Weights of a small GPT-style language model, trained from scratch on English Wikipedia.
Size: 20 layers, MLP 640 tanh GELU, vocabulary 4096.
Training: a variant of Adam for these matrices, 116M tokens, 7074 steps.
Each number is 128 + 24 x the weight over its row's rms, rounded and kept within 0 to 255. Layers, rows and columns count from 0. Numbers have three digits each. The size before them is the row's rms in percent of the matrix's.

# up: layer 11 MLP up, 640x160, rms 0.102, rows 320-336, columns 80-159
# down: layer 11 MLP down (transposed), 640x160, rms 0.0889, rows 320-335, columns 80-159
up320 089:108136197131144129159126138113107096169099114146143116111111162116124122162134073111106127116153110155143098141127083138073134090142114115134128132136150123086130119140175125082124172196105116131130114140142129099131115133078106168132173153
down320 087:145088132085096137117167126125128116105119095123110137156106146088153133165109105142125132123173128103141111109130116121140159133116149133080120127081094133142131104143166187131130119124123157130109154132107165101146139117140132139134104112
up321 108:130192093137159114176132113112127089177133143135126129130137153111111167161143103139084092136101138103135119148096141146143145142107172147118130089092154163113161156113130123121140116185123131148135100147141125154133122113119139155096110111
down321 102:150060121118056124103121130120126150095116130121118135144137143113115096109116177119179137139109087142152121092134113127145102128133098132132122158131138072148094158121102111097089161128113093134141137090140135134146124140121150108160142122
up322 098:113093130135110136144159114134142156153132112103147136153111176142129100119124064130131138105160110144137151169195122086088111138132133133157129154128103128145123117166141130137141123139173131127076116143142086117116130127125142158085157134
down322 103:166108108119143143135138142109141157109092116172146085139084179129130051101089104117136126131120128146152143112166144151125126091188114118110120124130156130133148123156139119100118147116165164103134140120109159160136105150107118146090102161
up323 094:074169123116129155094143093108151132151131133129121139130136091174145111128157122200096119109085173140117117182125101126107141132107110124131135077104113141146150168115130132131111152115126119146159160162168088150126160137116126128134135152
down323 093:101146111103087118125116156131181134105170108094144162132178104113142116152150122097161142152127125127099140104128139171081153098158120183176091122156119167126119184108122122121188159122125139116061136102159122135152109144139151085144113109
up324 098:150126156092125135109136121110147145127151130160152104145150159142104092120136109178132108129164122139119110204072097144141115098147137106101125093091131145148168182131077167140125121152147089146127133123171090111161115129145135165139111141
down324 100:135105123128173132144131136121144102139124088112105136098109151117143178160094150117123166115119106130102162143100107105153134147138147161193108144116113143142138135102134105142103108142124115165107123124071116110136125123106136108125107124
up325 105:108156099133081160170114149100129100137100121130101089106162161099114121150147133122125143136114120117134106127134084150104143126121150123093121121132147105151133164109091199098100126130105123126146139158143117154081125150121127140111098131
down325 104:140110149107107142113126142115113123137106141187103114151155112135110134112129115114112132159150122151097141111117166116114132167101133161139144103116130154142163109118085152110136086088164120144107098121137141111126117129150151069159135177
up326 092:137139132097092115151138122103109114142141122134115125119132170108088147092181133179104102123114104102099138163085104171094132121130170109138167122109149153140144138136103157110114102108149093169114094152106124157148140107159149119136127146
down326 092:155134119104094098138101136153174111170155096128142149145079118107105151127140122140141116187147127054107143147121115101107101138135132107121124138117114106114129154119105133135124146114139119118142107146122134126112113132110113104142136202
up327 104:092122116129101123117110150140144141136122140133097109114144159167088146130160133135166098163131112085123079138067100158083127132146128156154140098114123150154124144141135131132157185172145103158121093159089118105147136086125126123149113126
down327 110:106133146071134146115133111107166135109090141167149129125161155150131116137152113133137139122115100197125126097119115139095122078142155109139165145131122133101116151097142114122184102080112139145131169135163141107139103136161141102150131121
up328 103:115137086107144120121140119189160127126151152135148124132129141097199133152086116098102120108167173128118155117106146145148123157133151138083158085108146161108147123106093133073140084135120087131083141155130119135097096130136140123115120118
down328 101:139116133149108133161142157094108096155108113117157160093136123161104154118137144147148108141111137162118137101109107120098153051140132145119156170135097092137076100150123143150094107127174149160110087124163117109144119123124146139136140138
up329 094:123154152105079144144148118163112138134150107187099136169155122092125133152119154134127110103167140150109113133113116138114121157138112101077150151119157130146119124094102163100145110090102099131114146131121109168122101151159128095132152137
down329 088:121146128162146127081076098093112125140186147148128112108125127123123175120116160097127074139108115127119067140135154127162136103141120112125098168151088134094132120146057134090156110153109151114176123095076155123155132116131124137132141146
up330 097:165110134097141128139147132134127109139174121131141102162131095119127136165145125111119082158116173139141165146169151157115134114060159117126143120108137165115131148099079114084102181122112145141101120135150113104156109145139117117109109137
down330 092:148155108117170159179087105105162141116145116116107134103089101130103086118132160156111179106104138121105100121161130091148159093191101134122136120108107081113125109148160119102122109131136135122125167080144156178103120134122088132121121142
up331 109:134152142099136145180140139139126127125134186140129105116136141126187127109101116164098126130112142128146128111168099139069125106115118115125126147123140149144161126125134149092115090167171105170089134170142123081132151120122148160135106085
down331 112:138154112099156105114063091104135129143143147110102141092128080134114150133151133186133156130103136133154160151123105137144135152128152168108178124133108128156115133111149145114172121093080122131136131115137128129113131145099082124107146138
up332 087:082134123158123133136143137135107131111171100132113132105143093147101117090160126139113112147104101117130108161131110101133135147149141099105170154136238108086127143147125146127139138079105167144133125171146090125138128115133120154137178149
down332 091:108149133125152147139121163136156139152132105086102145180135140149140168131081092155171092137130177109144140122107184108112169112137128112145116140134082118129080169107130142090137115110159126155125142113145151137138148129139161134144151129
up333 105:049131126152184134123147175166136135109151131132125139122110144098163124179061142111104119101132137157118121149156059097117112099151131126117153107142117106145123163159112120109143127102117054119133159130131147101082143107166138122152127143
down333 112:159153137155116132153147090126150121119139150105091124149150090130164155109140120115174136131104140148133078093136150090105089133101118144113184170112120121098101113149126132116120069113140148117112112080138123114127115105094128111155091104
up334 094:145119113136135112147169095136129130149158145141113117130162091142090148101180113159134132150119140134129105131092144140114111179127176136153148128119148102131115133115101143109091105145144131164092103165130092156134135138182133068144102138
down334 088:141105159161105165120130136101091130156119096114103113122125099126129098132112082111139169080106145080134122076129101124115141083149134084111153123174120158109121107177121119119129124150152137175170140123145149162123142132096153130133101130
up335 103:160113114055117156120151125178143135137135103144142095160125149152169117174151140088135126159158091091109120163075090114167118134138160121114160109127097118122115165140066128163140144143097125151144117131130109111137117138141158129140101155
down335 097:119158137159160134122099145141138136136106125113155099137141121127115107100150157142161120112104122167167135063166118105101155076089127142112127130175146150095158098098133129167166144091094151140140062127155146133175117105121108116154175091
up336 099:112116127135174122153181172162139109149137172080093155137087128170173111101101070105155123103076155104128195110125142120107121135095120142119129103101150145132109107129170162092107112133146126130171138136114139125102123132135089138121134108